Each number is 128 + 24 x the weight over its row's rms, rounded and kept within 0 to 255. Layers, rows and columns count from 0. The size above them is the row's rms in percent of the matrix's.

# layer 12 MLP gate, 1024x384, rms 0.0478, rows 929-1000, columns 96-191
size [101 100 104  99  97 100  99  94 100  96 113 113  90 100  96 100 103  96 102  97  96  98 102 115  96  96 102  97 103 105  93 107 100  95  99 101 101 103  98 101 102  97 103  94  99 100 108  99 106  99 100  96  98  98  97  95 102 100 114 109  97 102  96  97  99 101 105  92 105 113 105 104]
[[119 138 155 147 102 104 162 164 135  99 109 134 114 113 107 124 123 120 149 112 136 162 109 120 102 118 109 115 102 149 155 134 129 165  73 187 136  72 117 132 132 108 112 124 147 135 121 109 158  96 126 127  93 153 132 117 126  95 138 156 134 155 141 137 138 135 122 156  97 154 129 166 109 160 164 135 106 123 118 175  65  94 115 139 114 160 130 130 165 160 113 123 130 123 118 178]
 [ 93 141 124  80 115 149  66 107 148 113 129 154 122 151 109 137 138  86 135 138 100 107  80 119 186  89  97 106 135 100 113 149  91 114 113 106  94 110 132 103 122 110 128 143  84 107 125 128 108 133 106  86 126 106 121 108 145 128 114 117 156 125 147  70 183 104 128 148 141 182 117 136 126 109 147 127 179  86 120  93 100 106 133  83 111 128 125 151 109 124 148  94 113 127 119 108]
 [149 122 123 107 100 118 131  88  92 151 144 120 125 141 135 141 115 150 192 128 131 133 157 167  83 130 167  88 125 118 130 163 112 118 137 110  93 140 100 138 130 122 160 114 107 133 104 138 111 165 124 142 125 105 167 128  70 128 149 118 128 107 152 112 127 146 112 121 151 171 129 171 149 153 145 112 131  61  93 128 129  87 132 148 139 152  81 103  62 129 115  95 120  91 110 134]
 [105 118 111 133  93 145 142 160 111 108 144 127 149 126 160 116 120 125 126 157 170 152 116 132 131  88 119 147 112 110 148 151 109  97  85 159 182 105  76 116 129 142  78 115 131  96 141  80 131 132 154  91 128 143 133  90 173  82 193  99 172 100 185 143  91 110 111 119 104 153 172 137 113 120 144 166 133 109 137 123 103 124 151 136 146 136 125  97 178 140 130 118 104 135 135 102]
 [119 134 115 117 144 154 102 148 102 132 135 127 108  88 125 143  64 156 150 132 156 105 133 121  95 107 137 134 142 133 107 120 135  96 128  79 127 179 125 137 187 110  84 136 138 100 163 172  65 118 156  91 141 116 141 158 156 148 192 118 136 122 135 124 144  96 139  77 178 109 134 143  86 116 141 114 120 134 142 115 140 158 134 104 105 183 133 119 156  87 117 105 130  93 110 152]
 [140 122 149 151 140 151 126 164  98 140 124 100 128 139 104 100 171 102 127 128 127  97 127 166 107 132 179 109  98 119 180 149 159 127  97 148 111 101 110 110 132 156 132 126 138 152 118 118 155 120 130 113 153 118 108 152 157 110 133 102 109 127 179 108 136 104 121 158  91 136 145 167 123 149 140 144 183 164 155  87 150 118 150 106 151 127  89 137  87 167 113 165  91 102  98 162]
 [ 93 143 128 170 143  94  94 134  99 161  98 135 135 129 109  98  97 121 156 141 149 142  86 105 102 133 166 165 124 154 121 135 186 150  88 118 102 105 145 116 141 119 149 137 111 136 139 130 156 170  80 111 111 133 110 153 113 101 117 134 127 182 137 114 136  98 168 102 117 110 138 147 114  96 147  87 132  93 174 122 116 100 140 148 105 156 117 138 121 174 141 137 101 147 159 125]
 [ 63 122 139 108  94 138 130 116 143 118 149 134 132 151 144  89 139 178 151 114 124 128 132 162 166 148  90 145 137  91 138 144 122 134 149 147 104 100 127 162 126 127 144 140 108 106  99 135  94 118 134  82  98 124 149 132 155 141 140 159 164 195  93 106 164  97 126 140 122 147 134 149 149 114 135 120 117 118 127 124 150 139 118  97  97  97 145 141 128 135 183 132 150  83 156  97]
 [122 107 144 122 130 118 145 118 107  91 141 131 144 114  95 121 122 138 147 126 112 154 116 125 107 101 111 157 126 144 171 164  92 155  99 162 141 112 109 144 128 129 155 177  83 108 122 165 135 132 129 144 135 143 141 138 143 128 117 122 138 109 109 170 104 105  97 141 126 107 148 141 172  78 132 153 155 134 121 165 159  97 142 153 160 155 102 120  94 147 133  82  66 130 114 123]
 [124  94 124 137 133 126 100 146 147 186 152 132  96 128 134 152 155 104 108 134  85 123 117 143 107 155 107 111 112 145  78 148 110 123 160 164  99 159 117  96 112 149 149 156 151 157 140 127 130 125 111 156 116 114 120 122 116 133 139 151 184 106 126 126 151 118 102 163 154 112 117 101 151 125 110 162 120 108 104  91 160 169 154  67 109 156 136 141 109 136 171 106 109 117 146 118]
 [160 103  84 137 128 161 165 125 143 118  69 116  89  84 122 125  97 125 156 139 167 125 104 142 133 151  77 165 129 135 164 102 121 116 138 150  98 120  83 132 120 135 139 142 130 130 151 113 142 134 149 128  86 108  80 108 106 139 158 102 132 158 110 107 163 137  77 103 149  99 134 161 164 118 132 103  96 102 148 143 142 121 129 125 138 148 124 111 133 171 142 146 119 153 155 116]
 [131 114 149 127  98 183 123 161 117 150 124 104 159 133 148  89 115 114 142 111 102 165  97  85 154 139 134 162 127 144 111 163 126 141 129 131 146 130 151  77 117 134 104 135 113 124 136 124 135 134 130 129 153 153 147 137 145 112 116 123 134 197 117 144 120 145 130 127 112 109 143 131 191 142  81 120 135 134 118 128 138  98 137 118 133 166 125 135 118 145 143 174 155 128 127  88]
 [ 73 117 132 154 143 131 149 122  93 101  78 127 106 152 121 116 135 107 129 109  97 168 149 148 124 113 114 147 170 121 121 159 123 145 104 135 120 142 145 114  89 134 117 140 134 131 140 153 123 124 111  61 167 147 151 108 177 138 123 117 114 110  87 132 160 127  73 126 167 106  89 124 139 136 112 136 110 102 130  96 116 163 164 152 112 133 109 126 108 130 108 101 115 131 151  71]
 [177 103 163 120  92 153 166 129 137 126  87 115 156  98 149 138 123 132 111 124 126 128 128 136 137 116 125 203 121 130 134 142  89 114 110 161 154 115  94 141  95 108 173 176 121 164 111 155 135  85 126 138 152 144  90 123 124 155 123  87 104 121  90 143 113 119  70 124 152 151 160 109 138 146 153 140 138 117 108 141 111 118  88 145 139 161 106 119 148 175 137 129 129 126 143 125]
 [144  98  83 125 151 155 107 116 140 125 133 110 116 164 146 118 133  91 151 120 137 109 132 121 179 109 112 162 130 130 129  85  97 123 123 107  97 107 128 110 160 124 132 116 118  81 142 121 110  94 129 114 113 149 144 104 152 137 110  95  89 116 112 159 153 157 145 121 149 118 122 148 121 110  85 174 115  96 132 142 135 144 136 157 145 122 122 134 133 158 122 107 149 117  96 124]
 [159 113 100 110 153 114 157 134 124  89 170  73 113 153 127 105  95 146 149  81 147 173 143 145 135 105 108 116 125 162 125 144 108 126 130 126 137 121 107  97 153 104 120  96 126 127 148 107 115 146 146 124 131 103 145 104 108 111 112  92 105 128 143 185 143 109 112 162 132  95 125 107 116 143 163  89 151 126 130 131 101 105 158 116 116 139  95 115 119  73 148 121  99 112  92 128]
 [119 112 160  95 112 164 122 129 127 125 122 151 124 105 140  89 127 112 118 103 140 125 107  91 111 155 118 139 143 141 131  94 106 117 132 109 101 162 120 160 154 105 124  97 137  87 126 167  94  94  92 155 131 112 152 114  92 130 113 115 173 126 143 128 128 114 138 174 139 115 144  63 171 169 102 151 110  91 132 101  95 134 172 146 136 114 120 120 101 139 109 160 118 141 158  96]
 [112 110 126  92 143 130 180 178  70 119 154 151  98 145 151 127 136 116 132 103 140 105 119 135 120 152 151 115 128 142 108 134 112 103 132 120 132 194 123 140 119 120 110 147  99 121 154  69 131 134 151 136 100 155 107 139 115 103 119  69 130 163 129  67 144 163 126 121 126 112 146 152  96 144 108 127 115 163 110 125 152 117 137 135 142 142 132 126 185  80 105 144 141 138 113 113]
 [190 102 130 152 104 100 131 152  79 116  98 111  93 141 137 126  92 131 128 117 149 122 132 114  90  99 178 154 145 114 123 149 166 127 111 137 106  94 171 166 127 135 177 153 117 121  97 134 101  93 158 144 116  90 127  84 125 103 160 141 146  85 150 128 117 185 144 126 125 107 119 147 111 122 147 116 157 142 127 123 125 159 138 112 149 148  99 160 108 101 111 129 132 124 131 114]
 [126 111 127 129 168 149 196 107  85 125 151 144  86 117  88 115  82 130 144 159 124 110 112 168 209  99 135 116  62 129 126  91 164 104 124 129  95 145 130 120 167 121  87 145 148 108 145 116 157 118 128  95 178 127  91 154 151 127 143 147 145 132 101 124 129 126 143 145 116 142 173 117 122 118 154 115 121  70 128 142  76 136 135 115 138 141 188 141 136 120 112 164 115 171  68 106]
 [162 134 140 100  77 135 153 131 121  96 140 115 123  95 154 156 117 182 101 136 104 116 129 165  50 113 147  80 166 120 159  93 139 141 121 157 124 142 129 132 134 126 143 168 166  97 121 147 162 115 125 103 136  86 116 167 153 112 141 136 138 149 141 147 148 133 132 171  80 129 151 126 123 105 133 182 148 162 148 155 118 101 125 133  99 118 119 167 131 133 163  98 122 144 157 171]
 [ 99 135  68 107 163 131 159 158 140 151 135 139 139 126 122 111 165  78 142 116 171 128 134 162 123 141 143 100 173 140 141 121 150 164 155 103 149 138 155  96 135 143 100 110  92  89 165 135 130 104 185 168 168 158 137 129 143 130 133 134 150 129 142 144 117 134 126 157 111 174 150  95  89 156  89 134 114  99 114 141 120  85 125 123 120  90 124 132 113 134 140 114 177 204 148 112]
 [ 87 154 165 132 147 132 152  78 109 127 103 161 113  96 156  95 133 146 148 122 107 109 147 154 127 136 124 104 120 126 131 133 122 112 112 114 105 138 137 104 132 153 148 142 149 115 122 126 123 129 106 184 129 109 143  96 135 120 125 126 108 107 111 135 134 119 112 142 158 110 156 165 109 136 128 156 168 188 109 125 141 117 119 103 103 105 125 121 172 137 119 133 164 128 109 164]
 [130 144 154  91 107 139 140 175 128 173 111 184 142 108 167 142  97 139 154 116 116  89 146 135 116 116 143  94 165 132 118 112 111 101 153 136 132 150 134 169 180 132 120 167 171 120 146 121 106 125 151 141 127 136 114 172 139 109 158 101 152 127 130  89 156 145 109 128 150 100 115 130 151 163 138 132 161 126 110 142 111 178 117  92 160 109 169 152 120 149 100  81 166 138 129 111]
 [119 109 142 112 131 161 144 130 129  99  78 156 121 119  97 172 110 119 145 131 113 136 106  90 128 133 116 109 103 135 154 135 113  96 104 129 105 126 146 137 122 131 117 134 104 126 124 108 160 119 169  95  86 106 140 140 159 143 176 122 114 170 125 110 129 101  99 163 138 126 116  98 129 106 121 150 138 129 125 186 165 129 131 137 133 152 148 145 143 143 114 139 127 138 135 117]
 [140 126 115  90 137 167 195 121 164  79 144 116 120 104 128 127 133 196 103 114 121 119 119 157 111 133 121 120 114 104 109 171 135 101 136 140 101  90 143 123 139 103 105 161 158 139 125  85 124 123 171  95  77 124 108 149 108 115 114 105 110 157 126 153 106  81 141 136  98 111 140 164 138 111 152  88 132  89 124 121 117 106 145 131 157 135 131 107 138 126 110 119 160  86 116 144]
 [128 136 100 100 155  98 152 135 111 102  99 107 145 125 147 145 125 134 134 107 163  77 137 124 110 145 146 163 145 161 119  97 119 150 152 141 128 125 125 129 118 123 119  99  67 128 104 132 129 153 112 122 108 159 141 109  81 138 167 119 112 135  84 134 151 157 115  75 150 169 114  82 142 122 201  91  92 150 135 141 102 130  98 125 131 174 121 119 100 111  94 133 134 146 165 135]
 [166 145 126 160 152 118 110 124 179 138 127 112 131 115  85 102 149 120  68 129 108 126  71 118 133 134 145 161 144 147  96 160 140 110 119 126 113 112 140 165 169  94 113 119 150 107 133 163 126 120 139 171 107 118 153 134 139 156 113 133 160  67 132 130 143  67 132 128 139 145  88 117 157 157 139 116 138 142  97 135  95 117  97 121 115 159 134 170 155 116 131 107  54 174  93 135]
 [158 148 124 111 161 137 137 162 111  94 158 109 129 123  94 174 138 143 137  97 109 146  95 155 145 135 145 157 106 104 100  89 115 115 137  97 119 113 129 122 132 136 172  93 131 147 122 140 100  96 160 116 131 139 107 131 128 140  99 138 162 154 152 110 162 154 130 118 164 162 145 120 159 161 124 137  93 157 115 116 101 126 134 112 142 149 170 162 114 177 136 121 133  77 141  95]
 [126  85 145 116  89 111 146  88 114 165 129 108 145 128  98 122 113 134 130 169  97 133 124 135 129 138  94 170 147 129 133  80 141 112 121 121 123 117 128 153 112 101  87 135 116 101 130 125 108 129 123 144 126 105 106  72 142 174 138 104 107 118 179 123 135 153  92 119 144 129  99 115 124 162  91  86 146 143 142 118 127 109 140 137 111 140 121  66 134 176 151 160 142 117 125 129]
 [149 114 144 128 140 130 117 134  97 142 104 132 190 153 102 166  89 130 121 150 127 131 103 145 128 175 184 164  94 130 118 120 102 104  98 120 150 119 146 136 115 125 113 128 116 119 116 150 140 142  95 101 108 126  91 123 140 119 156 140 131 105  91 142 126 100 130 153 119 172 137 110 129 128  85 124 137  92 104 125 101 119 141  81 141 124 130 135 118 150 130 133 104 127 122 145]
 [155 189 152 128 124  93 160 132 149 130 161 135 103 132 121 148 118 128 131 119 126 154 120 170  99 117 137 122 131 131  93 127 142 117  83 116 128  96 154  80 151 104 121 154 151 144 167 159  99 158 118  96 146 133 170 106 151 142  86 118 131 131 134 156 126 138  98 132 115 134 117 156 104 137 132 147 115 111 108 141 120 112 104 118 126 124 104  77 110 109 143 112 130 125 127 140]
 [138 170 165 106 114 136 148 145 169 149 101 123 124 122 118 153  58 169 162  92 164 102 138 152 107 146 133 124 124 132  93  65 105  92 114 154 119 179 103 196 107 106 133 123 132  98 161  72 106 161 182 106 164 152 121 143 154 148 137 134 128  94 151 117 157 127 128 116 110 136 144 151 100 172 108 154 152 141 146 107 148 105 122 111 129 115 138  91 103 142 156 144  94  94 105 107]
 [ 87 156 134  88 112 163  89  78  98 193 116 102 136 155 151 119 107 120 154  98 145 126 150 133 103 115 142 153 100 122 163  83 119 128 121 174  96 124 134 141 102 127 102 134 176 122 139 133 164 166 178 126 115 134 126 109 136 129 132  56 117 132  85 115 131 107 155 123 147 120 135  83 148 114  92 101 128 124 144 155 115 110 147 129 118 126 126 111 120 157 184 123 137 108 104  95]
 [109 107 136 136 138 159 150 112 137 121  66 165 134 121 151 132  95 119 161 101 137 147 118 164 135 143 116 131 158  93 130 150  98 160 102 110 112  87 131 108 138 142 162 155 128 112 153 118 103 158 137  46 128 146 163 118 151 134 153 134 177 134 150  99 164 119  95 138 162 160 130  95 104  90 133 139 137 105 137 148 137 145 138 120 137 126 115 155 132 148 106 146 122 116  96 119]
 [132 121 135 143 137  73  95 125 178 136 164 151  94 145 190 159 109 113 162 149 140 135 145 106  87 108 105 155  97  99 148 180 139 132 141 140 176 108 133 116 142 147 119 144 139 106 107 163 109 119 111 109 102 143 146 126 162  83  74 129 152 140 147 128 123  92 129 122 109 150 147 111 123 111 175 111 156 117 154 173 112 148 160 137 141 131 129 144 128 150 156 106 147 139 140  94]
 [157 156  85 113 137 126 142 160 117 121 131 130  75  91 119 170 137 146  90  97 143 122 137 116 142 119 130 105 128 130 115 137 139 169 150  87 149  82 107 103 114 131 113 156 147 112 124 110 102 138 136 114 156 156 133 133 103 178 121 110  86  64 165 130 171 130 166 138  89 146 128 140 108 155 128 124 101 120 110 128 106 119  94 117 104 154  78 127 121 175 135  87 160 100 100 156]
 [144 100 171 128 135 132 103 153 111 128 100 175 144 117 131 103 155  99 126 157 110  96 119 137 112 138 173 129 149 149 138 105 137 107 127 153 132 147 145 149 163 125 121 103 167 128 154 109 132 148 145 151 166 137 133 106 124  99 123 156 128 131 115 161  86 132 116 189 119 107 171 133 135 133 138 134 145 130 161  83 110 147 145 132 104 133 110 132 134 125 106 133 124 128 133 113]
 [146 122 142 130 138 142 116 147 108 117 102 198 135 121 102 140 167 102 139 149 116 142  80 142 142 116 150  96 124 130 144 117 118 140 146 162 126 158 113 172 141 136 148 123 132 107 174 113 130  95 120  96 159 181 142 134 106 102 172 107 133 162 121 122 118  83 107 114 125  84 174 122 146  94 153 114 180 173 176 122  49 138 132 109 138 151 175 147 101 147 110 104 157 140 144 138]
 [136 148 113 123 165 144 137 181 106 131 135 162 127 192 140  73 127  89 145 147 155 121 118  86 121 129 124 172 104 178 170  73 139 153 118  76 159 128 101 118 130 126 141 139 144 116  84 132 152 119 130 137 109  71 115 128 152 127 151 110 154 137 156 116 133 130 138 148 141 128 141 112 121 133 120 145  98 131 129 123 116 159 119 121 154 111 115 134 101 129 116 136 111 123 180 131]
 [135 124 104 113 119 111 116 136  53  87  99 123 116 121 171 125 122  94 149 111 130 208 179 134  98 126 129 117 119 147 147  88 111 113  98 133 137  85 126 163 152 135 133 115 135 106 168 100  97 104 151  96 120  85  70 123 124  94  89 153 113 108 126 162 118  74 128 121 104 121 158 126 112 109 142  80 115 133 132 143 131 103 115 133 120 106 142 139 132 121 129 173 106 105 127  78]
 [180 123 130 171 124 130 140  80 123  96 124 111 162 150 140 138  80 138  82 143 118 135 124  66 125 128 111 136 154 118 148 126 144 118 170 100  84  79 127 156  97 137 113 109 132 123 129 112 125 114 177 142 141 135 166 146 147 124 149 119 107 104  89 134 105 132 153 135 100 101 208 150 133 142 115 125 105 119 127 153 128 144 161 104 121 157 108  78 138 136 155 134 135 108 148 157]
 [138 111 145 126 119 174 101 136 111 131 112  88 138  74 142  82 144 119 119 156 168 114 147 120 104 138 121 133 117 121 123  77 140 131 113  93 114  87 149 130 160 106 105 106 138 134 133 158 123 113 117 123 138 124 119 113 117 134 125 121 141 125 161  90  87 124 126 149 130 103 158 107 164 107  95 131 109 129 104 141 110 125 126  76 108 140 103 159 163 143 116 151 120  94 134 130]
 [151 131 138 113 157 154 107 135 147 144 139 137 146 177 140 121 130 124 147 154 121 161 119 154 146 149  96 158 138 138  92 109 123 144 110 155 160 150 133 137 107 138 126  82 117 112 128  95 107 131 143  74 151 147 138 154 151 136 114 133 128  94 103 128 153 139  88 143 109 151 120  96 100 117 101  96 101 143 162 125 122  77 112 103 141 167 110 118 161  99 108 129 153  95 136 186]
 [144 141 146 143 113 139 122 119  91 108 177 119 146  89 108  86 150 136 154 130 124 134 119 145 113 133 125 142 141 123 143  96 144 114 132 155 153 100 127 128 124 121 156 185 166  53 119 148  93 118 139 124 123 137 136 147 132 149 133 172 125 145  93 149 150 118 139 122 103 125 112 123 148 143  96 149 104 108 110 132 132 167 128 110 123 123 116 144 116 125 124  91 141 159 137 117]
 [131 111 134 150 115 123 153 182 111 115 130  93 141 144  96 124 149 114 130 119 124 102 114 146 135 139 110 131 143 142 117  88 185  93  91 147 137  71 131 123 137 163 129 114 129 139 165 100 141  98  90 159  95 107  88 103 154 136 134 152  69 174 129 143 127 151  73 141 162 157 117 133 128 153  87 129 144  83 162 121 113  69 103 146 126 161 140  89  97 153 127 157 109 117 147 141]
 [102 118 123 116 119 136  98 128 148 167 153 124 127 143 163 119  96  90  86 142 161 102 104 126 119 122 103 114 131 133  98  61 135 124 142 165 140 100 128 152 119 140 146 113 102 105 151 129 121 109 113 145 115 138 140  90 149  92 123 136  92 149 115 156 143 103 128 112 120 160 116 119 120 136 138 126 113 140 111 133 139 104 142 145 151 149 128 109 117  92  87 136 149 150 112 152]
 [112 101 144 123 148 107 104 109 113  73 146 141 102  77  87 133 120 183 134 135 137 108 119 165 125 156 127 115  79 122 104 164 139  94 102 115 129 139  90 114 118 127  79 118 127 133 117 142 146 131 145 111 143 184 136 113  94 146 165  80 110 135 119 148 124 138 164 101 132 142  88 118 154 170 139 150 100 123 158 142  98 135 122 120 114  82 138 138 127 121 128 157 112 141 194 107]
 [106  78 133 143 122 114  94 144 103 127 103 137  77 127 149 126  83 106 144 122 126 153  96 133 148 139 137 131 120 150 115 103 132 132 145 150 127 143  98 166 113 139 124 139 107 157 172 120 119 175 119 164 154 161 151 119 109 176 135 145 113 123 100 148 111 119 151 139 140 139 122 150 113 120  73 124 149 164 129  87 186 132 136 164 111  96 121  90 105 120 118 138 206 138 178 106]
 [127 127 127 138 133 161 149  97 144 108 137 123 124 137 188 130 120  99 157 164 119 102 120 136 112 116 175 105 120 151 127 123 180  56  86 137 133 151 150 103 137 128 168 122 151 164  90 113  92  99 143 119 153  92  89 133 128 159 153  79 138  95 118 139 155 108  91 146 127 136 153 144 125  80 115 131 119 161 165 150 134 137 137 143 117 142  97 133 126 113 121 104 131  91 140 137]
 [115 152 134 126 168 161 113 129 118 101 152 161 147 134 121 129 131 140 157 111  85  95 145 115 100 144 114 107 133  94 152 116  98 113 100 111 112 121  95 123 137 134 157 109  97 119 116 121 124  91 126 136 147  85 176 136 111 137 138 169 136 152 101 128 108  85 176 108 151 116 146  94 167 131 125 139 102 125  98 136 111 139 113 128 106 142 150 135 129 145 116 130 135 130 116 139]
 [127  99 113 170 169 153 155 116 123 160 100 157 123  74 160 153  93 114 105 113 162 150  78 132  79 117 154 131 135 140 129 138 124 139 114 121 143 130 133 130 104 175 111 133 119 141 121 163 143 115 134  80 138 129 177 128 109 153 107 139 114 110  75 120  92 146 108 181 101 135 172 137 150 119 124 117  99 115 133 130 155 116 120  72 100 173 127 135 139 135  83 117 181 110 173 179]
 [121 106 154 104  99 103 156 110 155 123  83 128 126 144 134 129 147 112 101 100 183  95 126  86 107 126 152 112 147 153 109 148 118 105  95 134 137 157 123 176 144 106 128 149  88  92 138 121 110  99 101 132 122 148 113 106 110 117 107 123 159 115 141 129 112 117 145 114 160 132 158 121 106 132 105 141 112 170  94 105 124 132 163 136  98 124 112 142 125 125 171 145 173 129 111 115]
 [153 155 155 119 115 110 105 145 110 128  77 119  94 177 105 110 120 157 181 113 179 143 153 131 140 162 121 121 125 164 107  92 128 127 146 114  96 115 133 157 162 136  60 124 153 112 158 142 116 113 149 120 133 145 133 147 126 128 124 160 116 120  91  83 169 127 140 134 118  92 133 104 135 161 166 186 105 137 138  97 137 112 134 141 142 147  97 117 107 131 118 103  94 115  96 139]
 [113 149 110 126 127 125 162  98 106  97 182 152  92 123 120 135 148 130 140 139 147 154 120 133 121 174  76 119  91 149 109 130  75  89 141 116 109 101 167 191 109 112 120 156 121 150  79 116 111 133 111 123 135  89 151  99 108 134 144 111 130 137 164 102 146 120  76 117 131 193 141 109 166 136  91 113 106  58 144 114 116 110 148 119 121 127  93 123 126  97  95 118 121 141 131 152]
 [136 119 116 102 131 153 117 134 116 146 103 154 119 120  97 160 143 139 158  96 104 104 132  98 147 125 103 148  76 126 126 127 126 164 139 108 104 157 149 136 121 131 105 121 135 109 172 108 111 120 123 143  76 100 178 123 111 144 117 102 142  78 141 142 121 106 114 166 152 145 160 159 160 152 120 120 153  92 114  98 118 128 111 152 142 154 120 141 127 112 111 128 114 128 106 163]
 [125 113 105 169 148 168 100 116 126 105 141  89 122  93  99 151 104 139 120 112 115 114 156 145 142 162 101 121 104  91 151  56 153  97 142 133 139 132 156 132 157 162 111 125 131 149 151 183 111 141 138 169 159  99 126 128 151 156 144 119 145 130 140 117  77 128 167 139 130 131 164 110 132 129 128 109 145 101 159  46 111 154 138 109 106 150  97  86 106 128 121  86 147  71 123 161]
 [ 83 145 123 138  68 117  93  92 151 112 127 115 119 124  95 111 109 145 159 153 163 128 130 136 154 147 105 164  73 148 106 138  85  89 119 156 135 100 133 115 133 129  88 100 119 107 120 122 108 117 100 107  94 148 127  74  98 122  94  87 147 154 122 140 134 186 104 147  96 124 102 113 171 158 171 139 132 177 140 136 102 101 148 114 115 142 139 171 120 148 159 105 110 146 129 144]
 [105 125 151 157 131 110 106 140  93 132 132 162 154 175 146 121 157 115 124 116 117 115  94 137  62 120 150 128 105 117 149 129 115 114 112 142 104 137 129 111 122 159 165 197 155  89 137 129 124 123 134 147 149  95 107  97 135 140 134 128  93 131 158 152 132 110 100 135 153 149 133 150 106 100 140 123 134 149 160 108 174 113  88 121 119 134 136 147 132 118 135 152 100 101 158  83]
 [158 115 116 115 124  90 112 114 116 110 159 185 107 156 146 148 185 147 125 149 142 132 102 102 126 112 144  93 144 104 129 150 105 126  95 136 133 161 149 137 112 110 145 152 114 130  99 107 109 154 129 125 167 156 144  92 142 164 153 155 115 117 139 125  93 162  95 157  84 112  89 158 114 138 112 135 150 125 119 152 163 149 107 159  97 100 155 138  91 135 127 153 106 137 116 105]
 [124 159 113 133 110 134 152 146  98 159 125 135 112 120 140 154 149 163 130 110 119 138  63 106 117 138 141 112 139 142 130 107  82 142 130  80 168 134 157 147 115 102 110 132 101 152  83 187 146 111  94 124 130 123 153 165 118 157 135 170  86 109  99 105 109 108 120 118 116 143  96 130 172 113 133 123 151 135 132 121 140 171 107 136 108 137 118  99 135 145 149 167 139 138 107  98]
 [136 154 116 102 131  99  82 110 118 120 132 154 166 149 116 155 153 139 133 142 127 130 118 126 119 137 152 147 107 108 100 174 135 100 120 141 161 151 142 126  93 132 142 140 164 109 138 156 108 146 127 131 128  79 143 142 170 122 165 136 101 155 127 139 171 101 108 143 127 159 114 145 119 146 131 111 172 116 142 164 140 113 144 134 128 117 108 132 171 118 115 110 101 128  67 121]
 [113 152 141 147 124 154 173  93 131 100 142 125 149 134 151 104 124  80 126 119 152 154 162  96 148 147 139 119  97 117 124 185 118 110 134 139  80 151 144 172 101 110 120  92 130 148 142 138 114 134 161 110 112 150 118 139 138  81 130 113 163 131 104 134 155 146  98 129 138 144 104 162  95 169  87 127 102 122 164 109 130 117 132 128 118 120 157 141 137 148  80 137  97 155 117 127]
 [127  93 104 130 117  81  89  76 170  90 127 186 114 136 140 131 142 110  93 153 127 149 127  80 118 138 103 128  99 123 120 129 128  96 120  90 209 152 141 106 135 155 124 103 149 138  90 142 156 117 109 122 139 142 102 153 134 129 187 119 153 145 149 136 139  72 141 138 114 175 105 114 109 134  93 100 114 177 140 188 131 136 150 126 157 166 126 151 139 119 116 154 117 131 152 118]
 [113 145 121 129 142 145 112 141 118 101 125 147 127 149 161 127 141 131 108 148 116  77 119 118 144 121 158 108 125 129 111 131 148  93 160  85  93 132 143 118 108 118 159 141 161 147 116 134 111  90 132 112 114 124 167 210  88 119 127 106 146 125 112 104 137 120 126 125 105 118 110 118 107  89 135 141 137 160 140 160 146 129  99 207 108 105 117 119  72 158 104  94 179 159 117 127]
 [113 136  80 145 130 108 105 108  94 148 156 132 150 129  99 158 171 164 148 178 152 139 134 119  95 125 110 126 142 181 120 135 128 145  98 109 178 121 144 109 129  92 136  87 137 115 140 142 112 134 104 115 152  81  90 108 133 133 137 167 118 102 189 129 199 143 124 139 114 128 161 135 171 122  96 157 146 111 112  98 109 150 158 181  94 102 141 128 151 132 167 124 146 144 180 118]
 [141  88 146 121 139 140 138 109 104 107 132 102 132 123 150  95  82 161 138 148 150 144 142 148 110 176 152 167 111 151 121  93 134 161 145 153  93 113 105  89 134 120 106 133 135 132 146 104 127  94 118 101 144 124 118 145 147 118 150 144 118 138 130 126 117 125  96 127 131 133 163 146 112  83 148 121 140 156 168  91 198 134 169 171 149 157 148 121 105 163  87 143 142 137 132  89]
 [140 130 119 167 126 118 152 126 143 148  82 171 124 124 123 149 156 148 137  68 107 122 139  97 123 133 155 113 110 134 149 108 118  92 131  86 116 160 145 146  88 139 101 100 148 151 149 141 130 157  98 102 119 107 107 155 151 151 184 143 150 122  95 138 161 177 102 129  93 150 168 102 138 143 129 139 111 157 143 110 113  87  95 111  95 146 116 113  86 135 151 167 144 128  87 141]
 [128 120  83  99 139 142 126 109 129  99 127 117 155 159 115 137 160 170 151 163 164 136  90 105 134 154 122 133  80 147 114 152 115 162 163  84 125 105 145 145 110 126 167 127 119 131 159 118 139 136 130 155  98 125  81 121 108 147 134 153 156 151 118 134  97 103  84  78  94  75 112 147 123 183 157 111 158 132 143 114 143 122 126  93 135 173  90 178  68 163 144 150 133 126 134 140]
 [127 130 102  90 156 138 125  87 124 152  79 120 112 131 100 133 140 147 121 149 172 164 171  72 128 121  90 134  88  85 131 167 136 142 122 164 137 172 116 169 157 150 124 129 138 151 160 122 135 122  87 151 149 132 149 121  97 156 108  68  80  86 111 110  81 122 110 137 178 103 136 107 131 156 156 109 111 171 123 125 113 100  83  99 135 121 121 139 137 125 107 144 108 113 127 109]
 [127 143 108 134 133 159 139 138 145 136 133 109 171 150  78 120 144  99 184 144 133 117 104 121 124 110 118 113 114 135 130 130 158  87  77 122  91 120  76 140 142  88 164 117 132 177 126 156 143 138 102 150  89 204 148 107 140 135 141 155  99 131 134 141  89 136 165 134  84 108 134 128 149 163 100 115 108 154 107 152 151 147 109 140 143 142 133 167 136 131 155 126 117 162  91 129]
 [141  81 145 158 109 137 115 155  89 126 128 107 121 141  99  94 129 110  84 138  94 117 121 141 141 127 112 178 117 111 165 127 141 112 137  94  73 107 157  74  93 133 142 142 129 150 151  99 126 122  92 100 131 102  88 112 135 150 155 135 132 135 119 156 150 105 136 148 116 142 133 110 158 113  86 187 111 119 106  99 132 131 128 150 102 135 139 127 106 111 172 116 102 120 102 168]]